From a checkpoint of a small transformer trained on Wikipedia: MLP 640 SwiGLU.
Each number is 500 + 50 x the weight over its row's rms, rounded and kept within 0 to 999. Layers, rows and columns count from 0. Numbers have three digits each. The size before them is the row's rms in percent of the matrix's.

# layer 7 MLP up, 640x320, rms 0.0808, rows 617-639, columns 128-191
102:482525534533492433393534410502504528539513521490430469457509397499548473535504462456490425526410559514525512443558423429570428495545445490407562504463496527493381548534511467529526508497510596
107:470488568446459462437497488512438539550557416412490530549424479472434478420485527564515545436521450479570415537619541529527516505481357450552375496524439544546526455441435373461533601577541518
089:456483498374529457464621592431519406502527464530501482511456449527480546455495447563479540450512512475507536539442488454541502466443474592501498519486536492503547561506568497537532400563483456
105:529523518469590506487552463563493451531555475523462495541497496544406587605502451483562426406547534461481487459507463573501532377352508629488562523508476494492530570511557443460487466524503512
099:381516498567455567437409376528404458405488520463515498556487609564484440550473589545510500507501489617491502426520423487479538515459576581459526529547464461420475540461265536452574429512434491
104:424467487500584522477460538618505477503567487398490533486350499451516452500462491559440535482452485517490492487607426491509525508407440421515556541501380530518542561473340494469479504425483551
104:477498577412440485470383499619455467511518425529578481437532520635424525494451582516501631531440467577465511570568508519411473585592398517539517499537460499523497422514407465533519536565461522
101:451495525458502481390614479518510483460472507472365455457518475421416518517535504544420513474515540441492602570429391521502523466488492540497528522494547543476487573452488534568516591580535560
096:548530510475462629582587544478503589544493484411590480528497472459478548468452518520515470579489539432444509520552484513432496568456529528505518485509450448466493454406509498432491420464484515
102:418487474542476454523560467472511434504492452529458493508557521398474399444552486512570518448543389444513538504451513513444562528490519542456420455540519409480538497411444454515506488522488403
107:551508615506528565456455499559465532473462424558443457555531488554529600538421486488383518527489441458535543570491481434482487496464440557427557525475522521533532487617493525603502511569510511
094:503596479479490534469467416498532477505465437501524474567398453439457454555516480420518576580529526498491566460496468495473501540483454554445450564473578550442552462517556508454490501469547531
102:523457473444455568581537547504505546487520595495507565445545525465463486468543412515541529405411456556431396508581525487416513536480395522511524488490511504476409568493430448563508458528517561
099:559485506553512557510526448542511425511523422496491532554423466573516469464439557427551517536503543478497525512547488530480441460563447580467558491458573565522477497420433449448554484457454512
091:463572532519459477401511544479484527510472511493509408408485485543434367498509527455436532408482434462604489536475454526592583464485603518458477514501456537537419561538512479484520445554470505
091:459556487538444484418552477525526523494550573535401480510484486475432479585394521543509540585450442468493564464486658518480532555423544574559554595547466450468490486454539547625506600461491537
086:652514533478464500524455504530542522534546461504498514546500469394479589459524501490508498426515508492501491509499506487476518530427519574515520523547410596510485507577556537502458539440440478
093:522587530579470619570521514596550552429536492611515486463423502461492417419449513474509602530546541517519409511509498499505481462619468456438488539508586472524455488533463430472495455461398537
101:475464597520505510500527540545474553535507562438554476447456516467531392509459438446511539492496463517524535463537573464529488502489524535541438492463461522501512470548421554493474548444574489
106:493521496489478380541479542473516477501455484420503474576530488506483506501456513489450548512453573465457466480508440422500507545487459500441541402533488500548517597479522517605461555477440491
097:554576484579520451507592501533483421464574448497503553542511488489541515416539566421535482554425513515471552504557517499452464485456471486519477524509452492423540629544522496595433467485484396
104:493461498447516453462534501495425425531589461528556609543537457522537485461457481516550543419536547500396526477501408472501505551516552490528613442405524486404532456500449551562461499573445524
104:507507461511500486419579499482499490493473361537563491487465544489522544438527497497470542531538481556585530457422522502493513485492513451564522462507534451434479492412398497505550525449423588